Each number is 500 + 25 x the weight over the matrix's rms, rounded and kept within 0 to 999. Layers, rows and columns count from 0. Numbers have three digits each.

# down: layer 5 MLP down (transposed), 2048x512, rms 0.0252, rows 792-838, columns 256-319
# up: layer 5 MLP up, 2048x512, rms 0.035, rows 793-838, columns 256-319
down792:476486483502574480466555494521498506479477449525494523455547509490499519530492496483513507492533468524470505516508498535532489544504478496495519510540505506530514521519497525487513533567500463
up793:457496511523533548476560510482502515443489430506468477505471492449510506530506598487478471474535445493422520458497475519486539513588529488522517510510496492507506481453521504502469516470461538
down793:513537514484544528492531498509530494525549474477479519491495458501527496545524536511477489515490514537468528528546478550533551518461451531496462517485463531540551521448504480530516487430500502
up794:473514498501530513503528456534499516549511501503482505485504491497480472492477501563502479490534494482457474504492502516521498526507486473469527511518505461506540496511503508511476545520444491
down794:502529522521483476532491518526490496471524501504521508484461498503515479477516487510514502505513468469474469488480502480520483485542500509493479476506463477510542487523468479465511491493525514
up795:537510476494499520480451481470508516452475468542510522487497488483490500493493492504529524451529508527486429479499492513490544550477487528498510449514512465500495512469498496462516496538464531
down795:479484519477524539522486497501491507538513512469510504519489495505491529476514474479484499481502468488496478530470461511507525531503503516524484491492518469499487445464488439536512523517527443
up796:528482478536502500478518474483469515483516549489518446455472498508514519450484518463504543510518504513522535462512487498511489481521461461501492486483505477516489536469516523436541550532434501
down796:510488510515489493531506514481506517484504495489458493519494473554457505491529499484505488471493464526527506460504541493513539511512461480472500516508479502509506476492508484494508523469485451
up797:504470475505484510577520527504469508470506508538532536492473544479503494495454479496492488447528508449476499461482456491518484483505535481523530502543467499463513492566488521491487493560498486
down797:499500481456534469538470496486470510532527514518491577463529523552546540517494513467547544481490503494507503485467540509556492524536544485490506454558515512510460449500517514492494440475500470
up798:452513502492496490511499525495508494507488480507467477488457470495457515488507518502524502486489533488515485457502481528471501464496534444450503484503498509487508474509523481522515494530453477
down798:489471494510533488493518472540478523483481513495496507490462514512510504523540514509510556467529505510518484511503497490497479496489510530520500506519483530495516469482504533473504504523519529
up799:491489473450521479532499506528519543506475519507494479497488493527499504468512501514530499465480547473508479473522486519501519478542480506484494486498496527473507503493435500509484534523510462
down799:483514514488501496499446487513515462519512515561505548500483456527498525506500522505485483491541478510507475521459527486507538475552522505510516514519456508486518527482460513497477501495487457
up800:479465505526521483512488496498533498482459477505516504515483476539519511514456444527502491505466499513464489488480497510525503490496493539501486492480535485505491527487485512485515498532515534
down800:519519501513498527462512524510525448471531513479512479478505489481497502536521521453487516460496479455515493537430480522469558508493498485509487520554472495527486470523462505520513464493481462
up801:459497481526511484510469528497527487483501543534463501520507529537477467486523490482495527480478466444517464472513509517485540482488485498481437465492492480498478470532472516489486468514521466
down801:518489497501510521507505493496499526479477487498483461495471540475494532494493491508491461516471534485479527465478481524508502518502523466548532507486527473494509504471487515523462467498515499
up802:472487492479512520458522530517478513465506503495459457553503499523490481514506514492500552496542479456518503476509507511496546470514473519467506477475473535495525450515489488497491489472494503
down802:490499469500497485470514512480516455503493501511503489486524538557478495480483490502485513539479491508496498536480472514530491552508498501484499539506520519463487519480495508457506507542505494
up803:485383491504519503486486490525484508480490459510512472513512485499463474476480503500514493458521474506488507501485466542551521532523495445493510536514494482451494509458469469501499529553464462
down803:510523493485490514516489467519493480513482502523501478499431510537507468536475515506517519509492508487465455505479478502499471505474512542520517499523516514474511519513491513510512486462486495
up804:487485470450499520518509528516527512478485472487540462498515456473497535492504512550528448479462467546474505446523452504507487513510465500508529475550508500464463523541516474476482494532479486
down804:507479476431479450560458477497439468457470456494516485516497515529543534485533443567568482482480529494483479469475492507462534447491493493491525498501502509542494540465520472491499487516495536
up805:516493501466500548472518510501489478516506492511494508476510487519485494536518538484508511484503536501488447467504489506506489472518521504504453528492558501495463494504499494533455485514514504
down805:541511497487482480522515500511501474490525508471481503457535495491514505481513521503489520505501462528515516490522504486528537494472503471519482483480479497491495494495501520519521475490507508
up806:484490523513491512494509495486547492517543516493512456455493525510515525480507510510457505463528528496494495484484529532495530470524502478509487522515492506513466480521470492468521509515532534
down806:504473484465486522463536500496514548488488489499505526509511498490504496531516504537495471476497507483462475436502531504517506524463500495522537473532456467508454491517545478511515473514514486
up807:405512520514524526490522508527515511485448501489476533475461461471462460495486488514526449486549511509506501508477497572507496517512536485544472527518469473519465466527466441488440497477516513
down807:445524516469513510530485510540538541519471519499490499455466486482518496555535483498529485475543491492515460475458525517500489517531462444551516452473518532521538553497490514554514458519503492
up808:516480452539525484494521509508503516545530456490476521517487522480483498494519491492504519497471500482494499509484513523475491477512458498536519538503492535518494529511467504504473523490497506
down808:458527461507476517480512503498509463485500476536488516503529509485493478523531504487486526477506510471506483487483480508485515508506528526477508494477504500515495465530491491525522504493472526
up809:497454478484528478480504481503490501532530502506484504491540488471464533488485532487502488490463476493497502485500486481525516451508460467475457517502519531517496535484463478490511518514501496
down809:518511507496507488486497472461469499518501496534493501500504494520472490468502529476496480498511493496534501479488496501507508468499476521518490479484487530545506484537537467486468486538478495
up810:507531513538447553518490471548467484505509483474466495500515477492535515446524524501532561492541500495456478535516521497497503478511450522503479500540521514498476488461471501521517475481480514
down810:509515508496507464536490528488490520498492497487479495488550477517510506507490505523469524469501491522544526534478480518475494485478490495516498528493529487488507514499499475527456495508509522
up811:472470487463508541510498509506503538522493508551496494511492476475484484456479526548501495454505478497453498464506457501495496524477483483505535479517520505523515511504504531504521524518511498
down811:476470472504494520498510507497508526488467533465549533494457538526500480479470502512472515516482542510484457511488460545502482499488521548492540489491567493562509504525511549509492540489471482
up812:469457519528496562487512499509525525463490482499522523530524493484458467488549540487521480508512503463509484456490491520507480515526525476486502491505488575500519495471495507495478494517466531
down812:520472516508509541477522510519520511509530476497520485502482513495495511473512497526487510495461489512465490478479530522482523529502536468478540524500526514528494514484522544511539533500474477
up813:496491445550443492503543503507515477472530473497498509496514552505453450462490486514509486494496450512483484536502487480461525437503496494540542523560466560515519498454474517475452502531461523
down813:492547485538440515483486518542413507520523470440494500517489497563479497465518490470470538532499546559501485495521515513448472508419447476498495534519474517510513492527468537494527535517517489
up814:486526509502458493487548488509497509447489497526502478510534503468551459515476473518539493479514484501502457457472506495485525456554508495527528522464499535491514498478503548480514495511476499
down814:509488515484511455534517530501495509519507497491462457511520453515562500506541458499562505483472465504539500517544478450509514497500530512535523523518491472526522524526501481495526482469467495
up815:506444476503503462557489500512508517520511522488501481458472478467450489477464466492495505493476509492504478484501506537480506490492495482528501539497493513538496520488500469483480494529487521
down815:513459535487464448519491509512487466530482471514527489479537547474495465484516537510460536510462456504497507484488473519496516488467505525522484521508475458472504493478508508542523533515510466
up816:491506473526507508555510502522485480521512472572535459533496484505511462508512540491489476520549496516489471507539513503488502489501491475498477542519452506495453470530519486507480476512498476
down816:489499526489517507448474505540498517437506474474495506464507512486449512496550466488505484535526489495525474491496486480522532444508506515477540497517531501444506469468469502513529507536481545
up817:496450509530506496519510516535521512476569515544498466482514512487495505500498457501446479483508512499484499456510464493489521506537493512505489466509517495513530514537457465531510470518508506
down817:502468494515525532463501510490511479473524506487517464517513516518501506496509516492471479527490500480516487508496509499504513521486578475487505484492471458508493504515482521437483484522514496
up818:487460525517522519458529524529523530505473523449502493486519509511510489477523532533507490516510462512441471471465492506530500472490486463487510455514513513514511488467499476495471473510434531
down818:482485577483495505498531462516475479477517514482528498483504504513495521480556512469525511514553523525463487456499520481479489480445468438479484513527495490502500562476497488557461488528506486
up819:503522496482449520476461482519552498459482494491457501566502452494529488517493460471484518503487533543426487499499500605527521525516502504542465529487530491528519503479465519471519518501513527
down819:467514539479464534538511463524561506510457470523513492524499487503522492503482435493515499506468524545452484454487484522480505522523488471473476519494475454463505502443520524515504457461571487
up820:442479469493503530508491520548520492512541539544505498477513546526510492506513498527526505447499516496499479507519519498497552512571504526485469506550558474462498457532432486487482481492484504
down820:459511475465530559500515508477528470485495514513503433493520551523491494477497437505515458492512501521493462529519512496474518502479518475520536546542492513488522497480468458471485492477487516
up821:477511483480479514456503517499497512548499457564475494491480509485496502504522522557506489487490538481508458512552467521495517476529529488512507508507476511497516501497521476446481490496509490
down821:484470452555506482485524490519514450529465483516507488483490562492499521543530496410490484452504518531466514506525502527495496479515499506524508540488527574537535488537508482501473467496470486
up822:511501500481481507502542508536495500452483484458530509550506490462522513502511513515474488520506519502459503535511478515509504495513478495505481477490522539484451513501503482525491494464526472
down822:523457472447502533534508474481489525572517524505475461507503487456536475494491524516460464547492501480465485507520469494487520504479519469539473488520481498494484485530492458510506517512483496
up823:441494478490519493510508462476530523531473496474512520502482517548473526513524517517481503491486501519513498493528515476522510521568519508478493487492490509492522457494484509475460479491507479
down823:504513486493448548499451478584516519502512504492537464520482464529509527468491518498554503522482484489490520487531492502491524517481462525523507511504502503493463464463499467512501486471500506
up824:503529465508507494487534523547501461495483488497537493511450515484514526436510533507472475504519480525457453516500536552506495478521485468563505526492535545501481544502472491426463485486484500
down824:519466510492527469495530499488508465526464491509484478512501520469558483509503507481493501499433525492492503529473495517474520462466526514476470486504564489505494506544497518525440490488493452
up825:506478491498518572505495518512471484518542488482448523503459508492527492491578458526526502500515466537465473484471513543533504528476463459527514493554467505519444521506476512519534483514441471
down825:521522508545462494469487478501499561483518473503464545492509501513447474538471522507482484504522480537474520471532483484497523480498501485490519470494537525544485470511520461480501511500518488
up826:497506465517489493497534486493489508500475499509474485489476492490507510479472503513452482490502503511502470493519481511497515496531459477500485477497465470491524486493545507503481506529503516
down826:464491459516495497517525484509496521535470444534468469509465496505509496510504496476540497492467512500483486507531504500494502486460517485496481517469506515534484491492508508493472541509521475
up827:482394497567488520478496508470495477480487510511465481490471510467461490546523555456517501501489473482502487512488474479525514521465502503498520476490534520455491481465464471474511491534469476
down827:485467512491503503522519517537459481500516499547506484512518478478512510525508502539545523518480519509532492554528536500495509493471508476480528564481509506478543510457517529502466428480530480
up828:468496504563475523510517480500503484441477540487465471512491513476492480439513551488506502524530505507474498478491464492551492514517518531520522481490496480503497488494486460520525506495479524
down828:518516464493484499455441471499478493539505464514516461511484474465498515477513460489511480520515503478492502524485536436496494459514486525502526481505486532511488525434519504486533518533512538
up829:502467483491492484517536473547460543488514503515473470465536484543513468474495488485503487497517521469506504511520463469495531506494489451499485500513476511489492470522479494488457506477458485
down829:523490488462514472504498491478508533483484508476439475503563497524502508470529511487487515499488473466484468510515448459482478520475508468490534509491490520528534539487538483481529464535483481
up830:498451466512470546472498447471509508457468492487493499538538550478481486539538501498499484504494518489483478497500507516562519509510519475569529517486546515452470513504475532508497476529473460
down830:519548477503480533532512530499538452445470512481484496521503454495512486499518516477522492521503549504472474517437492516492515503485507487491473507444464482496502481488508473555521464494545451
up831:487487482502480514542552515479488502502456434579508496498495512501527439528511516473491516482508496465468468486510489514531506499514502493500532520486490500512479524472482504495514517485470470
down831:498519492501521481512528517490453498511485523490500488506446498486468489551498487473490518486528461502493493492465506496520484495507502471491524503528507505518465546472478502495537489490515509
up832:475502523507507495501482479466483508514523437524515488484497526519485505530481504515494547484492535504479488451521515483526497458527482481495486471535481508495499507467487486476461505538496476
down832:517499502466488464490488487475489518492492502514519561558494484472486490485486508466524456449469477546480516535487511475525503538477478509506522500482504510511465519494509485516515483524483531
up833:477497473487502517509491467467478532497563490502548478495498510482476494517479544487469469491491544491492473504523488518490533518517524523500515475507514538441458475514509503469526504469504490
down833:480505544477528499521530494501549468491540512519462467508511469502524512504529534537540501545502502461519482439482496489494559529487437453476534493509502516480486505517497500488484506487461496
up834:457460476501505482523489478533513494500491480547551523508497482494455477541483506468503501482497488556464467518466468544469523519531560522497511490510491513501500484514476504518501508507513491
down834:524492492499498515461498485492491520508503534508475463507487513463492508482487488494480434502533477494549518493493556485526499519495514473554517504471514518477476502477495504522515493552540506
up835:471509522512479536468468497475477479477524462486511524501490508507463506470461500524496508505546487522507473535467518495523504459506524459500474467515467460501496477475483471500516529463503480
down835:504513455481484476511536495511548523506481493506499484481493476492505494494515523524513480523466481507487504505517484480506502497501480501549521516492503502479494493502485479503498505525479507
up836:443524528516505553501508452505492515469484509508505479548470526510485490431508478489484485478485495467459475467470489532477514524477528493515512497500495473466500514501516509505548529511478497
down836:508494483496497467469538509483536506493510505487484508459529516514475523525497485477535502496502453503511553526529490520518484482478524510504535480489488496521548476515515483508492495488505510
up837:506524514530461518509518471489466496531526482508480509503448471502470464457474504492491493499525497464533474491536484505497517486486527491485472483509579493487479469494500486486511557509468545
down837:507504533530530497488491483468537560522450488503511499514507530512504573534501497511477464524502482531536503557513532498491488492491498537484522523493457521510529522474472486486490442491526471
up838:468447469497521526532527503495574474510480524517496502528499481513504498480468530484469518504517458511507512454493515456507534464493497527553533520536502470463452494473482470485554461517467522
down838:492442486482504492491503534463500457549513514502510475500514496489486495500461435476462507499483525503527528498510531511539497507508487473485465488466499509537507492507480472484512499485514515